Part of a small language model's weights.
Training: 84M tokens, 3118 steps.
Each number is 128 + 32 x the weight over its row's rms, rounded and kept within 0 to 255. Layers, rows and columns count from 0. The size above them is the row's rms in percent of the matrix's.

# layer 3 MLP down (transposed), 384x96, rms 0.0311, rows 183-218, columns 0-95
size [138 142 122 125 111  17 104  15  67  25 120 129 112  47  24  69 107  98 124  99  96  58  93 114  74  21 113 117 113 121 125  22  98  90 108  46]
[[130  78  94 123 130 107  89 139 212  53 185 133 161 122 175 147 107 146 166 123 145 129 123 139 121 104 124 138  84 140 123 115 122 141 170 120 185 191 148 128 150 152 144 148 108 175  65 147  48 109 163 120 109 136 101 120  97 158  97 142 128 183 120 165 105 101 156 140 105 137 134  85  98 151 212 123 171 148 120 132 199  98 107 136 111 180 174  93 142  88 136 137 128 154 100 113]
 [151 148 124 125 160 156 180 134 141 160  65  90 140  99 150 158 129 129  96 157 110 155 205 152 129 134 116  94 122 150 150 146  94 177 103 100 127 164  95 130 104 147 145 151 120 169 179  98 122  65  92 114 145 151 104 107  90 169 116 156 162 168 124 161  52 124 121 151 140 179 176  69 105 215  93 123 182 126 131 203  97 111 118 140 130 163 177 124 104  96 117 110 144 135 159  98]
 [ 32 134  85 156 159 138 182 133  90 169 101 120  80  80  84 118 125 124  85 131  86 147 134  99 159 150  97 157 112 110  68 144 107 132 194  66  75 199 104 155 170 146 118 115 153  98 147 143 148 119 172 148 126 136  76 121 140 131 143 142 132  91 162  89  68 118  50 101 177 145 157 125 153 112 134  99 113 124 130 121 133 103 134 141 145 132  69 118 111 125  90 106 119  91 175 144]
 [150 137 127 149 176 139 100  88  95 125 171 124  84 117 135 108 134 110  98  97  97  76 119  80 113  66 115 160 153 131 161 117 109 111 120  94 111  65 156 124 153  53 101 153 113 221 154  87 133 155 139 148  86 154  88 117 117 167 124 130  87 131 146  79 117 116 198 140 146 126 135 143  63 130 134  98 131 134 173 147 149 110  72  58 174 169 137 154 133 131 147 175 173 177 114 116]
 [129 140  91  66 138 152 173  82 114 176 123  96 160 144  96  90 135 149 109  68 144 140 123 156 140  84 117  83 163  87  80 114  91 153  93 144  86 109 105  90 125 111 109  87 106 133 167  96 104 157 108 139 157 149 156 153 177 116 187  94 143 172  89 147 119 171  94 125 127 118 128 106 151 113 106 122 140  90 202 141 193 158 176 138 137 146 108 117 154 158  71 134  88 225 141 130]
 [ 69 121 119  61 104  89 132 156 145  52  84  83 136  88 110 134 186 128 132 127 131 128 174 123 178 139  99 145  81 172 128  78 131 129 142  70 108 104 198 128 148 133  87  82 100 110 137 162 124 101 194 130 158 157 175 129 130 140 127 109 113 121 147 107 113 101 160 186  69 131 133 100 102  74 142 152  88 174 152 135 137 115 173 165 154 125 120 115 133 116  99 159 211 143 131 103]
 [157 137  83 151 151 114 150 109 110 118 102  69 161 169 137 149  99 115  74 176 130 176 147 153 126  93 102 145  88  67 103 142 109 125 150 154 157 113 157 114  75 213  83 119  83 149 110  86  88 111 128  70 119 141 136 104 102 166 129 142 146 171 137 170 104 196 170 162 115 117  88  91  79  82 125 118 103  68 108 137 142 157 149 106  45 131 121 110 141  92 102 114 112  86 137 143]
 [ 72 113 157  98 120 141 148  81 133 103 121  70 109 174  97 125 140 161 145 157 155 120 152 126 101  95 113 126  38 121 100 101 121 188 137  65 115  99 150 136 145 163 116 123 118  95  96 119 172 123 152 111 178 177 128 157 143 163  86 122 210 107 175 122 147 143 107 128 106 119 131  87 141 165 153 116  63 126  92 128 150 147 166 190 118 114 140  81 114 127  71 148 193  80 153 172]
 [129 147 116 146 156 109 119 176 126 129 183 179  94 107 192 145 110 113 140 139 176  66 161 161 100 144 104  96 175 137 125 113 119 123 159 220 119 141  88  96 151 147 153 114 105  79 133 159 116 106  79  96 142 121 100 151 158 113 130 150 122  79 141 190 190 148  75 171 163  99  89 107 145  97 125 114 140 133 141 101 102 150 186 148 160 134 126  79 125 156  66  78  70 129 143 169]
 [ 52 131 109 141 111  94 154 212 124  89 107  87  71 132 181 131 170 117  89  98 107 159 167 106 112  74  47  89  88  78 144 121 172 121  86  72 109 110 152 129 145  76 114 158 101  91 122  96 147 140  93 128  79 164 144 100 149 132 117 113 105 162 122 113 166 138 127 109  47 125 143 133 138 113 149 193 100 170 175 121 135 136 120 177 126  91 148 119 143 115 132 142 133 152 140 151]
 [ 98 117 162 153  71 163 142 175 120 157  43 120  97 112 110 114 117 101 111 128 139 177 133 157 113 112 167 150 122 195 120 120 160 165  83  77 115  97 108 115 120 160 114 162 114  49 135 116 161 113 163  82 113 124  99 124 125 136 106 106  72 150  95 146  87 134 104 146 133 133 132  92 152 140 138 148 138  98  89 117 182 155 125 140  46  76  47 187 151 126  73 142  96 138 113  94]
 [117 142 108 129  96 163  95 130 149  95 144 180 178 128 161 144 153  82 142 118 101  67 152  79 148 164 131 156 106 104  93 127  61 144 118 115 200  63 102 201 174 158 130 149 121  96 111 109 116 122 158 153  71  94 133 124  63 120 136  88  72 132 157 164 161 177 169 118 156 151 121 146  86 166 122 101 159 137 131 122 140 104 140  83 157 120 143 135 166  94 149 171 202 148 113 146]
 [119 112 115 140 152 129 137  95 107  85 190 159 120  65 121 138  93 150 137 135 220 114 151 113 129 151  79 138 116 100  96  82 185 192 138 132 107 116 143 118  79  83 118 128  97 132 130 153 188  81 180 156  98  89  89 121 104 152 107 121 142 121 153 161 120 178  97 187  74 118 130  97 133 114 157 129 133 126 115 146  84 136 152  63 133 151 132  54 167 138 100 157  68 152  90 104]
 [106 114 137 132  82 168 110  77 155 115 124 138 155 142 157 133 127 166 138 144 194 127 128  77  74  80 116 153 134 121 180 129 143 134 159 118 118 130 110 107 143 153 170 197 131 124 102 181 190 113 116 106 165  55 129 177  87  88  90 145 110  54 154 125 137 162  84 167 126 125  78 116 165 157 136 115 136 191 141 139  86 160 127 154 158  60 119 118 102 113 127 195 144 142 161 172]
 [127 108  92  92 130 105 193 147 101 134 146 141 142 156 160 136 133 167  80 134 149 136  87 187 165 140 151 166  78 111  59  88 107 140 151  76 153 130 134 111 139 140 132 186 175  68 138  84 153 126 145 117 174 148 155 121 180 119 116 124 145 122 130 133 124  70 133 123  53 200 136 147 191 166  94 169 109 118 163  87 150 136 139 109  94  86 110  85  77 120 128 128 161 145 181 169]
 [135  79 167 155 160 160 105 119 116  62 143 127 205 153  80 121  95 146 163 134 125  99  98 162 131 128 120 168  59 118 108 106 164  65 150 184 136 135 141 128 105 181 105 167 112  89 109  88 113 143 164 105 153  76 122 147 156 167  72 166 104  66 170 136 119 111 117 136 151 118  89 139  87 119  90  99  77 123 106  99  58 174 132 154 167 118 152 162 111 103 125 141 176  98 111 111]
 [105 149 101 135 104 162 116 101 134 113  99 166 129 168 144 153 121 113 143 168 159 135  70 134  91  97 205 139 149 177 122 126 101 182 212 171 159 196 130 147  98 158 173 131 158 110 125 131 113 126 155 128 148 153 101 111 151 134 150 215  37 122  72 127 109 189 190 125 118  94  96 150 153 160 127 145 148  71 145 161 107 119 110 114  76 149 123 164 134 141 139 116 144 129 147 112]
 [133  93 124 179 138  88 117 119  86 134 108 119 177 101 142 198  88  98 144 122 126 131 110 109 112  85 115 125 100 116 142 117 147 151 119 111 139  95  99  60 137 147 162 132 133  96 171 138 116 134 150 152 167 102 197 178  59 168 182 106 160  90 151 157 162 201  76 136 139 116 180  88  99 138  96 150 129 108 128 121 150 155 116 123 181 189 183  60 134 151 126 136 100  71 160 113]
 [ 81 146 136 138 125 176 115  95 140 123 114  93 165 109  96 132 138 146 161 115  73  70 102 104 135  83 179 118 144  91 118 131 111 150 114 103  87  75 160 134 103 132 135 139 138 127 133 133 117 127 137 127 195 152 125  64 118 134 115 118 100 108 105 181 151 130 107  34  32 118 145 131  76 145 149 155  82 154  72 147 148 117  79  62 115  88 125  69 112 112 138 130  70 134  72 127]
 [180  82  95 123 115 112 106  69 116 113 119  70 141  99 136 190 152 129 147 124 156 184 132 164 113 125 159 197 124 121  87 152 106 185  46 121  99 131 110 124 175 141 222 127  91 118 167 118 194 122 110 147 114 135 142 151  61 108 143 159 103 135  96 107 129 137 119 166 117 145 103 192 167 113 111 104  95 141 111 181 138 118 123 175  93  84 117 142 124 154 114 153  96 108  95 159]
 [185 151  81 188 101 148 128 112 118 116 194 166 126  87 121 114 115 138 104 165 175 120 133 106  73 130 144 137 106 132 184 103 139 128 123 144 104 167 114  71 152 151 165 172 100  66  69 180 122  87  76 109 119 149 130 127 135  95  95 156 145  96 135 169 195 136 159  86 137 125 147 135 122 134  90 106 124 156 160  95 110 168 154 114 100 153 128 105 109  65 189 108 134  90 197  83]
 [136 125  94  98 133 138 149 141 108 142 127 104 142 152 130 160 134 131 115 105 136  93 153 116 177 149 126  87 132 150  69 112 108 172 115  96 120 168 158 170 127 105 122 170 133  97  63 144 198 112  87 170 159 157 131 101 172 123 129 110 111 107 142  60 134 113  59  93  85  89 187  84 138 146 134 170 131 110  72  15 170 119 147 157 184 118 144 125  97 119  98 119 129  70 115 153]
 [136  88 165 129 108 177 135  79 132 115 127 117 155 129  65 172 165 151 166 145 145 138 173 210 136  84 171  94  95 102 100 172 160 123 165 122 126  88 144 115  95  96 102  83 172  74 205 115 148 126 155 128 120 148 101 128  92 159 117 133  75  87 143 121 108 119 122 121 131 125  81 136 163 107  82 165  82 100 165 110  99 140 136 130  27 134 162 105 118  90 117 125 181 107 103 139]
 [126  99 113 137 148 110  70 145 109  87 178 113 106 114 128 159  80 120 219  97 175 158 147  91 117 120 120 112 154 185 109 179 144  92 139 175 151  79 169 122 161 125 118 183 165 132 149  84  78 144  91 116 109 107 172 123 141 166 139 147 149 216 155 143 105 117 148  93 104 117  70 119 123 163 133 176 126 103 137 199 121  84 135 121  78 173 157  97 106  89 112 115 141 139 155 113]
 [143  82 121  93  42 151 176 163 120 148 166 120 141 119 139 121 175 125 142 113 135  83 128 100  80 134  72  93 135 163  87 141 146 150 204 123 117 109  95  86 163 164  99 120  95 101 141 105 173  81 105 122 125 167  82 150 131 132 143 152 157 144 141 107 179 188 131 100 134  79 131  87 104 157 119 209  71 148  96 124 148 184 162 139  88 127 109 112 151 127 148 148  99 169 174  95]
 [ 87 105  95 169 117 180 116  81 116 153  80 120 139 184  88  83 129 152 126 138 125 130  80  89  65 116 135 192  93  66 104 111 117 167 131 124  79  92 203  95 147 172 121 178 136  81  92 118 142 151 116  84 146 127 181 137  99 180 100 177 124  72 154 186 126 142  98 185 114 130 155 113 136 142 112 142 109 134 118  80 109 163 118 131 131 115 175  98 120 143  89 102 168 112 147 121]
 [100 191 123 156  81 131 104 188 119 110  80 117  68  92 162 123 165  93 108 132 113 110 107 129 161 132  77 102 150 136 169 139  86 114 117 151 139 207 103 136  86 155 131 133 159 142  98 127 165 103 121 124 140 137  80 100 182  57  73 178 129  97 131 152 164 171 141 121 110  91 136  53 105 140 115 106 129 122 167 150 158  61 176 153 143  93 117 149 113 127 173 129 105  63 113 114]
 [149 119 114 169 163 125 138 167 118 162 118 145 126 224 132 170 124 101 127 140  92 102 110 123  96 142  28 132 121 157 131 136 138 175 150 125 123 141 148 155 142 137  78 122 200 124  76 146 166 158 125  86  89 170  88 141 162  81 119 138 120 170 169 160 137 121 136 129 173 184 137 116 171 147  91 189 132 193 125 139  93 140 137  74 114  98 128 123 168 110  76 133 188 166 125 147]
 [118 196 111 140 161 146 121  87  85 138  77 117 128 142 111 171 173 111  79 169 162 163  79 100 112  99 210 112 116 133 128  83  75 125 153 149  99  94 108 134 136 159 166 161 132 138 158 137 142 126 119  88 134  98  70 123 106  44 134 135 150  19 138 170  96 159  91 109 139 169 139 151 131 146  77 126 130 140  81 168 132 152 109 112 148 113 120 117 110  81 164 156 104 102 149 146]
 [110 139 150 117  37 144 147 106 169 152  67 100 152 142 113 138 159 102 131 101 124 108 129 188 121 140 149 168  31  99  84 120 131 120 172 152 101 165  79  85 102 129  72 129 148  85  87 171 149  97 132 123 123 168  92 111 141  64 153 137 124 105 116 196 115 144 171 123 145 190  89 119 181 110 145 117 140  68  94 126 118 156 114 148 129 118  85 113 175 119 133  90 133 117  85 115]
 [118 104 165 126 150 132 183 174 143 193 112 147 142 157  88 109 160 123 166 194 150 193 102 112 138  94 193 126 124 155  86 124 157 183 154 163 152 156 107 103  97 164 133 110 129  71  99 109 140 111 137  83 105 119 108  70 130 140 137 119 149  95 109 125 143 112 172 206 195 125 100 131 184 122  80 128 155 106 143  63 111  71 101 170 157 143 161 110 124  80 149 113 106 150 141 137]
 [ 31 126 164  95 112 151  86 133 142  92 134  66 128 157 129 110 160 106 114  95 144 123 133 137 147 110  57  93  74  86 125 140 112 162 145 128 126 164 124  85 156 107 155 161  69  72  64 125 168 132  79 132  75 178 169 125 188 149 115 161 104 134 143 129 172 123  74 149 117 110  94 126 148 132 206 130  92 155 145 116 138  94 139 146 102 113 134 117 103 160 103  90 152 115 148  71]
 [142 104  73 153 138 146  83 117 163 173 174 140 142 168 137  91 127  99 145  90 173 146 121 132  79 154 135 129  67 119 110 131 133 198 136 140  86 151  88 112 174 168 163 101 146 113 180 105 167 177 147 149 159 129  68  96  70 147 103 176 211 127 160 105 137 141  97  98 110 140 134 161 159 119 115 131 191 125 107 164 110 148 135  81 126 117 167 115 198 152  68 133 128 155 101 142]
 [169 139 131 213  99 122 129 133  51 169 163 153  51 167 117  78 118 107 104 133 154 156  38  83 127 173 147  92 135 128  89 118 183 128 145 135  90 134 139  67  59 125 125 158 154 123 132 104 131 173 122  84  97 125 160 130 139 113 124  91  98 118 132 105 118 106 116  98  88 108 120 166 125  95 148 137 106 158 115 133 103 130 103  67 118 130 137 167 135 118 153  71 102 163 190 160]
 [123 120  95 123  85 184 116 134 117 124 108 167 126 157 176  90 141 114 182 145 109 159  87 142  85 141 117 150 141 155 134 132 153 213 127 149 136 123 131  90 142  66 151 132 113  97 146 120 211 114 135  94  72 102  89 160 138 137  90 136  26  78 145 138 104 122  74 150 141 114 195 107 100 118 128 133 133  63 154 121  94  73  92 183 113  96 120 116 130 147  86 136 130  89 106 124]
 [ 97 103 131  94 113 136 200 144 112  71  68  96 131 173  96 179 146 124 167 112 164 116 150 153  78  87 112  96  78 114 124 144 135 142  97  89 131 120 121 101 150 133  69 148  70 103 135 118 141 143 142 128 136 131 206 109 163 144 178  83 185 168 141 129 161 146  82 169  77 128 133 130 106 169 180 126  73 130 136 117 127 228 140 157  88 125 147 114 110  95 148 153 131 123 120 160]]
# layer 3 MLP up, 384x96, rms 0.0668, rows 184-219, columns 0-95
size [146 114 133 119  16 105  12  68  24 125 146 116  46  24  67 115  97 128  89  93  55  96 120  72  19 114 123 118 119 140  22  97  94 116  42 121]
[[161 138 116 194 140 164 178 158 101  99 114 198 131 135 172 180  95 145 126 127 145  97 138 154 145 122 108 110 162 111 144  60 133 125 145 132 144  66 128  94 136 108 101 164 194 134 121 152 148 164 177 153 118 158  82 140 115 137 130 101  87 148 118 161 112 130 124  98 121 115  95 157 111  28 169 109 153  75 146  93 193 152 168 147 115 131 111 180 126 181  98  63 124 100 114 101]
 [114  70 111 134 117  71 127  88 113  88 107 168 186 108 193 129 177 106  83 122 124 160  78  78 191 129 148 110  97 128 136 131  80 138 129 128 133 169 132 166 100 169 121  87 143 100 108 141 103  73 115  94 135  55 164 122  49 144  67 158 145 120 128 139 147 133 214 141 156 135 118 138 127 136  88 166 134 126 117 120  94 185 137 100 154  84  95 128 118 143 138 142  87 104  87 110]
 [178 142 157 127  62 126 121  94 160 116  64 157 159  75 158 121 175 159 156  84 162 184 138 145 189 128 150 146  79 138 169 148 143 154  89 196 140 149 100 132 136 156 118 147 184 131 120 117  88 100 111 183 115 113 165 118 160 182 108 165 180 140 128 144  75 120 130 128  58 119 106 128 116 174 152  67 155 147 138  83 103 104 122 152 178 133 152  83 135 126 136 170  83 120 125 137]
 [145 150 135  70 180  95 108 115 114 133 125 219 148  81 101 149 169 159  91 127 151 157 129 127 219 170 120 121 166 158  97 116 155 116 165 167  87  99 126 122 148 104 149 127  87 150 118 128 143  93 132 109 150  77 135 111  98  92 106 155 161 114 110 135 137 102 118 115 183 166 143 171 153 201 166 118 137  96 165 148 151  97  62 131 106  80 166 107 174 139 160  53 133 118 142 155]
 [134 132 140 132 194  97 130 124  70 139 119 150 122 128 141 100 101 134 167 132 122 177  68 107 162 121 121 134 165 120 189 134 185 146  84 191 138 112 100 136  91 137 116 104 153 151  76 133 130 184 120 103  98 140 101 116 135 123 168 142 153 125  84 143  94 154 123 151 140 145 122 124 193 218  73 109 196 112 108 105 135 151  94 139 114 106 179 147 116 148 111  79  82 147 129 225]
 [137 128 111  85  97 120 100 127  85  98 112 163  58  94 152 160 138 132  83 138 132 149  88 161 150 170 163 136 128 133 205  97 156 117 123 141  85 118 152 122 145 179 170 152 114 109 135 103 196 151 189 144  79 103 186 146 126 125 136 134 145 121 157 116 157 108 156 132  60 144 162  80 128 129 100 106 174 201 102 187 134  88 150 141 168 134 189 158  69  93 135 156 117 163 119 119]
 [163 131 106 130 148 102  41 135  93 119 120 166 109 151 179 106 143 132 154  90 136 145 108  74 149 242 138 155 146 125 142 143  95 111  85 163 115 125  80 102 135 117 103 118 115 143 126 143 164 164 133 180  66  52 155  84  76 129 132 154  78 139  95 168  92 118 181  84 134  97 113 144 169 135 160  99 162 138 138 148 143  95 115  98 160 141  99 161  80 105 107 115  95 165 141 129]
 [140 110  55 119 147 145 169 162  86 156 110  80 129  98 113  69 129 201 109 144 142 120 100 104 131 178 132 119 139 144 128  96 133 159 125 100 141 130  98 126 139 123 173 141 207 113 147 130 175 123 147 148 108  80 144  64 117 141 130 119 156 149 163  84  74 110 138 142 125 144 153 174  98 101  98 139 117 137  77  78  72  96 123 130 134 145 143 141 119  94 141 191 199 206  97  66]
 [162 119 152  52  61 127 116  92 140 144 133 146 165 138 125  64  94 154 105 116 137 169  56 100 163 148 208 141 151 228 133 117 127 163 139 137 191 144  68 124 139 116 109 120 141 134 118 148  87 120 178 107 135 131 106 175 143 107 138  90 171  86 122 149 137 144 157 153 122 178 149 116 149 136  86  87 200 104 100 102  89 143 126 170 132 144 150 121 135 172 140 115 144 129 170 141]
 [175 123 136 158 163 140 140 190  94 126 146 118  50 136 210 127 127  71  99  85  79  47 141  93 153 128 142 108 149 118  70  97 136 128 119 173  78 121 129 106 104 154 143 102 131 184 152 136 154 115 167 116  87 201 124 118  74 178 106 138  96 111  83 121 156 160 156 132 165  92 121 134 154 126 116 150 127 151 109 171 106  82 108 126 138 145 180 135 130 102 112 178  88 107 170 133]
 [162 133  85 143 134 156 121 148 146 114 114 101  95  54 137 171 128 137 115  96 105 144 103 139 183 133  92  67 120 204 126 157 169 161  95 185  53  99 135 166 146 114 151 135 193 187 107 182 136 128 115  86  99 101 123 105 124  65 113 149 182 153  79  76 137 117 129  89  76 122 138 112 110 144 128  97 164 133 133 145 126  97 150 135 111 113 111 142 147 111 133 107  42  80 136 114]
 [151 132 195 102 124 116 149 173 159 124 139 196 117 108 149 161 107 144 153  74 147 159 106  75 101 116  96 148 160 149 125 183 136  66  92  90 177  88 198 158 167 126 126 162 138 141 156  91 144  97  38 128 132 135 153  66 138  81 133 126 132 149 107  87 123  92 112 109 169 127 116 156 148 108  95  71 148 160 130  98 128 178 134 171 116 137 152 168 151 140 132 154 138  53 149 120]
 [145 136 150  72 149 125 158 171 139  92 130 128 146 103 157 124 120 172 152  73 124  99 124 151 158 153 136  96  91  70  97 173 157 154 150 155  74 156 189 145 155  98 214 146 104 152 134 104 115  89  73  73  30 177 139 146 113 132 125 111 161 123 128 128  54 108 117  59 118 145  86 147  89 110 160 127 123 135 156 119 150 142  94  98 127 167 122 100 132  88 139 131  82 133 117  96]
 [138 181 113 155 119 113 133 116 146  95 166 117 144 144 140 114 121 127 175  81 189  55 134 112 199 133  90 141 142 121 199 152 123  65  76 176 156  99 110 163 142 106 130  80 123 160 161  89  65 125 110 122 128 136 103 156 135 144 142 108 126 189 170 127 140 149  79 114 143 112  99  91  51 126 109 126 135 168 151  90  85 194  63 167 160 136 115 124 113 129 112 108  84 134 154 112]
 [109 165  86 135 168 132 109 200  70 141  35 127 147 128 146 119 169 100  96  85 144 137 143 146 158 149  94 183 135 130 194 133 117 176  81 131  85 159 192 140 127  93 135 127 166 203 147 126 145 158 139 165 124 112 142 106 159 106 119 149 132 132 113  84 112  79 186 164  79 139 142 119 145 137 150 170 137 140 165 149 174 172 175 166  92 140 127 146  76 146 156 132 115 135  84 140]
 [ 98 102  87  79 137 100  91 168 198 135 137 103 123 135 134  73 116 152  93 143 154 122 110 134 135 145 113 139 136  76 149 115 110 119  76  98 122 134  68 118 175 127 123 106 207 153  82  77 162 161  96  82  95 145 119 162 129 111 131 139 123  78 147 141  93 171 145 150 166 106 177 148 119 103  80 106 103 135  73 112 112  91  75  62  64 180 156 141 120 125 123 162  70 133 175 126]
 [130 162 149  85  82 101 117  94 148 112 117 113 103 101  99  93 180 158 135 113  47 156 140 135 155 147 162 180 137 127 110 138 204 159 124 160 103 167 108 151 108 122 121 144 140 123 109 158 108 174  93 116  97 108 126  54 148  99 137 112  98 123 132 118  84 107 108  77  96 115  62  98 129 120 135 185 127 154  94 203  65  69 137 113 108  83  97  85 122 140  98 157  95 145 127 192]
 [142 150 177  90  68 142 116 141 143  95 122 215 172  72 160 163 127 114  86  98 142 166 126  78 106 141 178 146 152 136 118 139 160 109 158 171 160  92 134 139 119 102 142  60 171  80 187  88 147 168 115  77 109  68 128 155 142  88 128 104 137 146 113 140  96 131 125 129 186 156 123 115 144 119 167 162 144  79 114 156 132  85 158 166  78 187 154  99 124 165 140 139 163 146 166 128]
 [123 161 110 155 114  83  79 169 166 163 182 122 158 144 131  68  90  72  96 123 138 134 131 115 145 153 155  73 114 100 220 148 173 131 136 157 105 141 151 157  87  91 104 138 154 135  91 138 116 124 163 141 160  87 123 109 129 175 117 145 188  86 161 144 111 128 162 134 135 114 180 130  87  57 192 126 122 123 156  82 127 102 150 180 141 194 119 123 144 138 188  93 136 163 150 114]
 [104 118 129 120 137  96 158 126  89  94  88 136 154 132 146 189 173 133 165 108  60 167 174 116 164 154 134 105 127 185  77 121 167 142 164 162 141 124  99 206 122 114 148  60 136 128 144 122 111 127 141 149 174  85 117 169 129 147 175 137 119 122 101  51  67 116  85 175 165 120 114 147 112  88 141 138 112 108 114 132 158  83 105 105 148 104 129 161 148 201  98 157 120 113  53 149]
 [ 91 156  60 112 149  86 190 150 164 112  90 139 115 103 180 167 159 141 144  56 164  88 124  99 161 131  85 108 153 139 162 121 105  99 168 114 128  68 104 102 138 147 115 101 109 189 160 120 106 100 104 172 183  91 180 136 112 104 107 137 158 139  53 193 131 164 154 145 129  99 153 142 104 120  86 137 138 140 106 151  74 134 157 108 135 115 172  89 169 148 155 107  76  99 140  98]
 [133 113  78  84 174 117 112 152 105  91 122 108  91  68 126 132 175 107 162 126  73 122 133  70 198 146  78  78 136 176 149 108 105 152  82 146 141 112 152  72 106 113 179  67 148 141 101 142 158 122 153 105 105 134 115 201 113 104 111 126 188 161 116  89 143 152 129  36  65 124 101 142 178 144 121 134 159 137 141 124 131 118  74 166 164 104 135 120 150 110 134 132  89 134 147 130]
 [147 169 166  68 181 111 110 110 114 151 117 147 121   6 160 146 144  90 153 153 117  99  75  89 143 160 122 189 172 105 158 102 117 167 161 149 150 160 116  92  94  92 162 109 108  99  93 181 157 141 126 210 126  96 130 126 171  77 158 101 138 134 183 158 121 169 103 134 151 112 116 112 158 121 160  98 170 159 129 146 114 131 138 153 129 116 159 106 145 153 174 169 143  99 117 142]
 [127  70 135 100 116  88 130 149 104 168 117 122 142 153 144 127 149 219 126 126 108 137  57 177 165  86 192 185 104 122 128 117 147 156 119 173 197 147 151 120 131 129 148 149 167 123 179 158 128 146 125  79 113 133 156 153  69 151 156 101  80 162  99 104  67 133  83 150 150  69 105 132 154 100 117 100 182 138 172  99 122 130 145 100 108 116 133  96 147 165 186 126 145 147 143  70]
 [142 102 158 107 179 134 142 118 170  63 125 104 112 101 162 120 129 143 144  90  94  91 129 122 157 145 151 136 198 154 156 131 187  98 164 178 115 148 122 164 217 117 122 133  71 152 134 101 172 125 139 195 140 128 113  67 174 111 116 125 174 125  57 156 143  85 112 103 115 120  97 121 144 122 181 142 175 131 133 205 125 111 162 183 152 191 110 149 140 123 134 144 109 166 132 118]
 [127 163 147  52 118  81 149 132 117 132 112 131 142 126  73 119  98 128 160 113 121  68 172 104 142 174 127 134  98  85 133 161  81 119 108 153  74 128 139 183 162 102 171 130 115  84 139 114  94 130 119 166 157 174 114 145 127  76 172  97 141 198 128  93 140 125 163  78 106 120 123 194 111  76 155 155 153 114 143  52 148 124 161 115 166 120 203 134 175  89 180 103 103 130 131 121]
 [144 134  99  89 136 154 134 117 120 117 189  79 139  77 190 123 102 154 183 134 145 129 121 119 201 105 156 136  76 177 187  96  95  76 123 119  64  59 137  93 107 150  93 134 132 116 157 146  52 130 177 132 171 154 103 142 115 133 141 126  95 129 141 140  91 147 160 131 114 110 150 175 121 116 189  86 133  54 163 136  97 160 161 152 159 129 102 127 124 157 109  74 153 105 145 111]
 [172 114 135 160 117 141  91 108  79 165 125 115  74 106 120 117 132 156  62 154 144  95 145  96 107 158 178 144 160 124 104 116 157 229  95 126 130 179  78  95  92 149 101 172 162 182 140 114 154 117  94 136 146 165 124 116 120 127 153 136 145 166 129 138 135 135 179  77 126 135 149 172 156  78 125 132 111  94 102 101 102  73 155  70 119 169 180 111 123 171 131 108 142  54 118 183]
 [ 87 138 157  89 176 151 100 139  57 101 141 122 195 131 156 157 141 136 102  86 109 112 122 109 123 159 198 153 116 141 130 119 140 146 122 228 151 146 128 174 108  96 169 155 163 188 115 149 132 126 142 169 191 124 130 111 139 137  73  96 140 165 108 118 140  64 143  95 151 122 107 145  88 152 144 192 142 143 131  98 126 145 144  78 223  72 149 108 135 129 153 135 138 148 113 139]
 [167  78  98 149 106 114 129 121 168 100  73 183 102 143 168  99 131 127 109  75 132 114 152 106 151 170 146 178 159 159 131 153 108 146  56 120 105 170 122 166 117 164 153 100 108 158 137 121 193 130 121 158 113 134 158 183  89 106 154 189 148 101 157 155 115 150 119  81 131 151 129 107 179 148 139  68 158  57 152 132  99 154 135 117 164 125 176 101 163 106 222 126 131 130 108 170]
 [166 149 124  80 112  62 129  95 166 101 163 122 133  49  98 143 114 129 120  96 124 106 131  90 137 156 161  98 122 192 137 127  99 145 185 115 126 142 107 124 143 151 144  98 159 113 101 189 133 154 134 130 128  92 114 126  97 123 116 180 178  87 138 138  92 118 153 101 132 152 203 113 145 120  80  86 247 132 146 101 111 144 137 156  73 137  78 153 147 112 143 147 138 165  60 121]
 [139 173  93 119 125 103 114 165 127 137 158  93 161 116 173  91 101 160 147 182 109 106  94  88 169 122 146  79 128 106 181 123 143 114 123 110  31 107 165 120 143 124 142 149 107 144  96 212 172 157 151 130 118 105 126 138 127 129 156 118  86 119 129 170 147 112 117 148 150 160 145 117 132  96 121 133 127 101 113 145 155  91 168 184 137 168  78 143  14  68 175 100 128 179 115 137]
 [133 167 135 132 109  54 153 128 136 107 148  87 132 156 118  76 129 161  67 130 175 124 177 135 112 154 147 144  98 123 139  99 184 187 184 154 140 121 104 191 124 152 135 143  74 200 186 133 152 159 114 112 113 145 104  96  82  50  88 145 177 131 148 168 175 154 125 112 180 145 139 140 158 112 126 116 121  94  96  74 115 136 147  73 190 140 144 157 145 122 146 130 169 160 122 140]
 [154 106 132  84 109 134 150 164  92 170 153 133 127 127 124 147 143 141  93 138 150 116  72  84 160  98 109 149 123 105 157 143 176 103 155 172 184 119 147 165  80 139  99 140 141 157 124 166  84 172  99 136 202 111 125 112 103  94 143 175 139 208 179  79 102 120 183 138 103 158  93 183 126 121 103  78 114 153 122 100 150 140 159 100 116  47  98 149 120 110 162 144  87 184  78 130]
 [107 107 122 149 156 130  64 124  99 163 137 153  77 146 167  51 102 179 133 102 107 150 115 121 121 189 155 158 120 137 134 125  94 142 102 177 137 118 115 101  65 167 137  74 138 117 149 165 110 152 150 160 136 164  96 163  96 125 132  53 116  85  66 146  86 144 205 166 150  99  99 100  86 134 111 123 168 150 114 120 154 103 183  87 179 123 123 100 101 177  93  90 130 113 122  96]
 [140 137 124 105 182 127  77 124 171 133 118 139 169  89  95  86 151 105  81 106 238 126 136  88 142 114  85 153 117 148 129  91 102 141 182 141 155 118 104 122  94 111 128 114 182 179 101 122 177 123 177 141 135 129 147  90 149 103 112 124 105  99 101 108  40 132 141 116 111  97 117 155  62 115  91 198 162 139 149 154  70 126 148 146 158 126 185 115 119 129 111 200 137 130 117 125]]